config.yaml
num_key_value_heads: 1
max_grad_norm: 1.0
warmup_steps: 200
final_lr_fraction: 0.02
batch_tokens: [32768, 65536, 98304]
Each number is 200 + 40 x the weight over its row's rms, rounded and kept within 0 to 999. Layers, rows and columns count from 0. The size before them is the row's rms in percent of the matrix's.

# layer 6 MLP gate, 512x256, rms 0.0476, rows 0-50, columns 192-255
107,199,206,263,142,184,210,186,233,180,218,222,209,141,245,132,173,215,155,186,245,185,217,228,126,173,189,199,246,200,227,163,161,198,113,192,158,176,172,203,158,200,103,190,210,159,253,169,175,219,144,267,222,263,252,257,226,172,188,126,206,246,172,146,212
096,253,185,240,205,253,242,116,138,129,258,264,216,159,242,234,271,243,121,150,171,249,258,297,240,242,198,275,194,176,218,242,210,194,281,188,181,291,204,183,197,191,285,167,162,212,183,182,221,210,185,168,213,249,187,231,162,166,217,185,183,144,263,151,297
099,214,260,142,238,186,234,229,256,177,173,193,248,178,222,245,194,150,232,194,164,194,197,181,284,230,153,223,232,211,194,194,206,248,234,191,247,144,177,267,161,231,189,209,193,138,168,207,248,204,176,228,269,207,87,247,182,202,219,171,240,194,259,182,190
104,187,140,176,163,220,168,220,225,207,175,158,179,128,182,140,177,189,221,179,247,292,249,210,207,159,123,144,193,250,200,167,159,194,262,171,131,238,253,219,246,190,252,183,207,144,141,241,231,179,195,128,262,273,240,255,198,121,164,168,227,206,209,219,185
100,226,190,156,186,189,261,219,211,231,222,262,231,183,164,143,188,186,101,200,234,215,231,247,215,227,234,191,181,179,205,253,240,197,209,231,211,233,228,137,200,265,232,192,169,171,180,229,144,192,176,160,201,219,292,231,216,212,274,212,195,216,253,199,249
098,135,156,154,167,208,223,218,215,149,116,232,120,212,176,221,177,217,240,166,220,191,155,198,225,166,153,225,294,173,165,136,176,174,230,324,183,168,183,154,209,164,194,284,204,248,138,228,178,201,188,163,172,181,199,219,117,219,207,186,203,221,233,180,186
095,199,192,147,265,183,189,151,153,272,157,150,195,201,178,205,142,206,163,166,194,227,196,142,142,201,204,208,221,247,220,181,88,207,193,129,197,156,227,201,196,177,236,244,211,226,205,210,180,176,189,154,225,199,169,192,283,174,193,157,163,193,198,179,208
102,170,244,192,169,259,217,161,261,135,247,221,199,160,166,177,257,260,177,107,176,236,232,158,158,211,230,180,188,244,218,250,191,177,180,167,170,159,181,220,186,151,174,275,182,193,113,154,167,210,191,222,240,192,173,192,217,253,173,129,126,194,191,162,166
097,216,157,190,245,164,276,203,136,214,205,260,167,163,119,228,200,209,225,238,223,195,192,196,151,266,201,196,188,203,282,144,195,143,153,198,235,227,192,231,192,198,261,193,199,226,208,210,238,228,189,215,190,249,203,203,178,153,231,152,207,282,212,164,189
103,160,164,163,196,203,271,161,269,201,191,158,230,176,177,291,185,228,269,216,214,191,268,116,236,213,117,172,220,214,189,243,221,228,245,254,162,187,228,270,127,173,210,157,273,245,112,125,163,153,200,280,240,223,322,136,222,208,172,196,214,222,164,220,204
095,145,183,183,155,124,218,293,226,182,201,138,185,163,227,200,148,215,178,86,200,202,168,226,198,181,177,186,176,175,271,256,237,209,175,257,207,165,205,154,217,209,200,239,228,202,185,154,98,225,115,216,166,234,238,189,179,164,210,225,149,189,226,205,182
093,237,140,222,212,207,219,172,124,132,203,260,167,59,225,192,203,193,176,221,172,203,201,204,205,197,216,251,228,207,188,210,266,183,259,163,198,199,185,247,101,107,228,182,213,160,173,214,230,233,204,178,169,192,246,185,112,201,222,266,182,182,201,252,150
102,236,176,243,193,237,246,158,203,224,247,209,183,213,198,215,263,267,193,216,144,241,123,227,202,200,181,209,245,187,181,211,202,243,157,209,194,218,242,215,188,214,201,183,195,140,197,250,267,212,241,129,213,174,192,182,188,213,138,229,151,228,229,243,162
096,98,142,190,187,151,216,160,167,267,215,155,169,186,257,196,163,221,259,215,261,202,251,188,249,211,237,175,253,196,239,207,191,181,156,172,207,220,237,197,219,150,175,236,194,211,191,188,212,240,167,220,178,185,249,245,229,149,230,178,215,251,168,167,235
095,231,166,125,160,149,142,159,208,230,208,134,220,145,245,151,140,260,229,156,177,163,191,208,229,200,284,207,246,207,204,184,209,233,173,204,261,140,171,198,149,220,192,201,155,199,254,183,181,178,164,219,198,225,223,169,155,222,217,203,105,267,228,146,256
103,196,240,195,151,223,174,213,156,235,144,189,160,172,119,208,220,155,196,130,188,236,177,285,199,266,221,167,197,230,249,227,167,214,213,195,182,146,186,253,203,229,137,191,178,137,258,194,195,254,184,199,151,273,239,182,207,185,170,192,188,221,224,245,165
105,187,274,221,189,196,136,169,234,182,216,312,211,201,231,136,202,177,167,187,220,226,167,172,219,169,163,174,171,144,172,195,233,265,124,222,217,227,181,220,260,239,298,235,257,184,183,210,210,207,210,223,206,241,187,262,220,267,186,292,162,210,187,153,222
101,192,276,146,130,187,149,242,232,252,203,135,123,202,178,181,220,220,275,262,236,211,182,144,282,177,169,188,114,207,234,246,244,167,254,211,141,216,199,263,139,246,182,186,183,259,225,196,146,194,185,150,242,247,217,231,283,219,195,173,119,204,227,128,263
101,214,229,204,161,130,121,135,189,199,193,210,197,233,170,166,178,219,231,176,176,237,157,156,178,248,197,247,182,179,191,212,204,163,242,190,146,196,184,144,161,219,175,150,251,281,159,229,232,192,273,206,246,197,212,245,183,273,189,163,202,151,219,254,193
099,142,219,148,275,195,134,250,208,120,135,226,227,196,151,188,239,114,195,229,199,201,201,166,254,136,155,206,168,193,165,243,160,216,187,195,170,131,124,210,214,217,242,142,229,194,226,174,193,229,202,140,285,176,100,140,163,235,177,195,197,217,226,146,183
098,155,221,213,214,192,208,245,154,225,286,157,143,122,193,172,140,202,269,236,163,213,286,215,181,93,203,210,181,237,138,189,145,140,227,187,222,189,206,223,204,162,140,179,180,256,229,88,191,167,174,186,245,183,150,179,169,210,186,165,119,153,173,198,243
102,225,222,234,200,144,264,202,195,248,186,123,227,236,109,243,224,245,187,205,136,279,171,278,250,179,144,201,161,228,234,186,213,213,186,197,140,265,208,89,167,162,281,206,212,172,114,185,170,183,215,265,215,273,158,322,193,184,165,161,230,195,163,197,200
098,187,149,223,234,149,251,151,173,187,212,244,206,168,234,180,238,235,225,229,225,170,181,137,204,141,92,202,199,186,209,175,193,197,239,199,197,200,122,166,197,213,242,217,185,143,216,118,129,156,176,175,221,202,128,168,233,203,188,244,164,202,133,274,228
104,141,211,188,173,208,177,240,162,270,191,190,169,188,113,181,273,208,124,171,296,167,245,153,220,202,169,224,234,140,137,238,219,217,181,166,129,175,172,178,223,152,206,212,223,164,205,243,222,210,158,172,150,188,220,191,250,214,188,181,171,249,161,158,236
098,216,218,165,241,214,205,129,193,148,263,162,163,188,204,165,165,249,241,132,233,198,260,212,187,182,195,241,133,255,187,116,169,236,194,209,163,241,206,154,162,96,239,184,186,287,166,199,168,130,172,135,155,259,262,137,206,222,204,142,199,189,242,199,191
096,197,226,179,190,219,206,197,243,301,194,243,239,181,216,247,127,195,264,176,191,117,130,224,175,118,180,135,142,253,241,239,211,233,204,211,146,203,200,240,170,107,259,220,203,216,188,198,190,149,230,102,146,191,201,199,212,238,254,144,191,198,254,164,149
095,208,199,228,232,253,168,200,152,180,128,181,214,109,191,156,214,253,150,232,246,73,174,203,246,126,242,262,174,155,180,217,196,253,150,231,229,212,249,203,190,223,211,241,140,216,305,174,244,223,222,253,213,155,313,255,187,302,155,159,211,258,217,178,148
097,213,155,172,202,173,195,144,297,181,206,126,188,183,182,182,187,221,262,196,243,187,213,190,190,133,160,225,235,200,154,260,171,181,258,156,202,154,152,193,279,153,90,238,196,248,180,212,173,147,176,219,198,198,166,277,175,175,261,225,191,159,235,136,195
099,296,169,152,224,284,179,101,193,145,260,240,165,189,165,151,216,264,211,238,235,232,132,164,199,203,137,241,166,247,89,179,185,188,178,240,180,210,123,239,209,215,170,247,247,154,175,221,262,177,177,184,198,201,189,179,147,229,246,268,125,203,276,216,256
099,207,192,130,216,194,234,181,190,149,223,136,170,181,134,241,228,256,161,226,207,192,130,157,212,176,208,234,102,184,245,219,254,158,178,212,192,237,240,175,171,123,190,171,196,167,196,173,230,152,210,227,215,130,262,192,216,251,217,225,175,199,247,183,205
100,202,216,176,205,156,83,165,220,187,214,131,180,212,215,189,194,196,185,194,224,184,131,169,237,138,95,269,175,225,250,186,225,213,250,212,197,242,252,249,150,172,248,174,219,220,160,191,125,234,195,282,113,213,211,218,188,181,265,206,218,159,198,150,202
095,190,151,165,224,227,163,207,216,222,190,206,209,172,221,189,184,211,281,175,174,197,204,183,258,225,160,266,292,182,267,330,176,237,207,168,242,275,152,189,225,101,169,235,176,146,210,187,135,204,82,224,219,173,220,204,160,136,121,187,156,153,172,180,246
099,174,199,161,204,214,190,198,229,173,194,203,148,204,217,235,218,177,180,211,222,218,133,213,157,183,177,206,150,220,229,157,220,193,101,171,244,174,190,97,232,151,169,167,176,235,168,210,232,225,296,227,197,183,138,129,221,163,176,275,239,212,181,192,144
099,177,234,222,203,171,168,244,165,198,242,188,271,229,241,192,247,212,195,289,179,201,210,328,163,161,222,199,175,224,193,255,172,267,246,196,197,240,163,189,108,130,152,202,232,123,192,238,178,168,152,173,222,182,254,139,200,204,206,194,106,187,103,216,185
098,234,242,205,276,183,108,176,168,177,126,148,166,136,211,199,120,213,267,218,251,148,165,203,200,277,207,212,189,218,291,250,239,156,199,252,210,235,227,201,162,247,168,228,237,138,244,205,205,176,218,154,229,149,81,228,209,200,259,188,288,202,204,196,216
103,241,230,136,266,221,150,165,187,232,220,181,143,179,204,176,235,220,213,218,188,265,257,182,244,222,169,216,219,188,272,177,190,139,182,164,154,127,207,191,254,184,218,214,161,199,211,226,139,220,243,163,149,280,137,196,180,140,217,219,274,159,249,221,269
101,205,163,220,185,190,234,207,174,229,195,234,161,238,208,212,123,187,239,212,120,246,248,234,253,168,136,154,162,201,184,225,233,211,157,180,237,175,166,120,151,242,202,194,191,187,116,121,194,172,283,148,171,185,210,192,287,215,233,183,173,209,195,277,173
106,133,211,186,205,199,292,249,184,258,202,161,216,258,237,242,190,263,273,208,178,181,158,261,213,200,229,246,252,256,238,249,206,240,237,262,231,253,203,126,215,202,222,123,222,241,175,177,125,256,162,173,194,173,178,202,217,148,230,207,217,199,195,216,206
102,214,256,215,181,115,186,278,261,145,217,225,251,199,245,222,180,216,162,148,181,249,224,147,142,256,240,194,184,149,260,238,170,246,160,199,279,128,236,222,194,208,243,241,263,191,231,212,159,259,225,223,297,169,271,226,151,207,203,144,254,146,195,160,219
105,243,210,191,265,159,127,169,255,263,255,213,170,254,210,202,205,190,207,193,214,268,190,236,207,259,188,160,196,202,192,234,282,258,219,178,170,246,241,192,160,146,225,255,214,181,199,142,139,251,224,188,202,186,165,297,206,159,210,104,249,189,289,230,221
098,291,189,178,130,223,204,221,140,154,206,154,206,239,198,181,163,182,231,236,152,147,201,217,160,230,203,163,206,212,166,213,254,204,208,272,211,189,200,163,217,138,236,233,189,221,232,141,164,266,164,235,186,247,229,245,215,210,229,242,181,269,209,234,207
096,190,101,226,200,173,193,213,207,144,256,200,153,220,209,269,161,252,208,138,151,248,163,233,129,219,199,185,182,211,230,291,292,158,246,178,213,232,214,170,200,269,245,207,243,237,189,247,171,222,175,135,183,182,205,201,196,217,173,217,173,229,166,198,192
101,231,171,171,186,178,200,237,212,179,168,147,210,220,233,206,243,159,215,244,264,256,235,268,221,198,168,252,226,152,153,199,167,225,250,180,246,160,234,211,237,173,155,136,235,184,195,182,126,187,170,216,108,194,166,198,239,130,233,206,178,237,169,197,343
100,169,175,159,194,229,231,192,165,187,202,237,192,136,184,242,260,202,210,245,167,181,225,172,155,248,263,214,197,174,183,256,196,240,232,142,227,193,224,263,163,185,209,214,111,174,251,218,265,182,227,173,159,199,239,292,260,243,182,264,199,219,274,200,231
096,274,207,221,208,242,213,264,184,206,273,172,266,198,245,157,249,182,196,190,223,195,154,245,235,242,217,246,181,221,248,178,223,184,181,178,210,189,199,233,162,144,215,192,201,217,218,178,279,174,241,253,164,184,163,110,165,207,165,185,172,179,240,170,251
102,142,195,221,258,216,173,137,169,153,159,214,197,216,168,133,233,263,176,194,203,213,140,241,112,224,159,126,265,191,245,212,211,213,144,244,256,173,267,181,183,180,323,165,247,157,216,220,242,126,209,262,156,187,143,229,122,231,269,166,173,202,231,169,123
095,210,105,159,156,272,250,203,163,226,189,146,258,196,130,122,256,175,223,165,134,178,170,172,221,190,180,200,195,189,237,197,224,120,241,232,247,164,243,220,187,209,242,214,143,177,187,209,167,196,258,251,163,207,193,204,168,163,168,213,150,199,187,208,326
100,145,241,150,199,171,181,162,245,129,151,215,134,282,216,226,255,174,328,216,205,172,145,201,139,127,169,251,191,210,179,228,198,149,150,234,162,220,167,139,212,191,220,161,224,199,200,221,191,258,203,140,205,266,220,168,214,136,294,270,259,200,224,203,171
103,180,169,227,155,189,208,205,242,238,249,180,228,238,245,261,254,156,215,168,236,269,159,256,209,323,210,219,198,225,155,209,219,212,182,228,235,151,208,218,206,166,262,28,229,185,168,221,215,229,190,238,215,123,143,175,206,169,185,249,225,162,181,185,215
101,180,204,217,273,137,167,269,134,190,240,223,201,257,158,154,171,167,110,251,191,201,186,242,259,239,125,255,139,212,173,235,219,137,219,172,137,130,200,232,160,173,190,142,189,192,211,131,211,177,208,251,278,176,163,194,193,230,152,250,179,128,174,232,234
105,225,234,191,248,98,263,269,196,229,191,179,167,134,175,163,156,162,242,164,273,201,204,222,158,208,240,176,220,223,159,246,241,172,155,133,183,238,159,257,209,224,280,194,171,142,211,221,158,250,223,161,229,126,231,220,136,132,224,201,203,194,157,222,146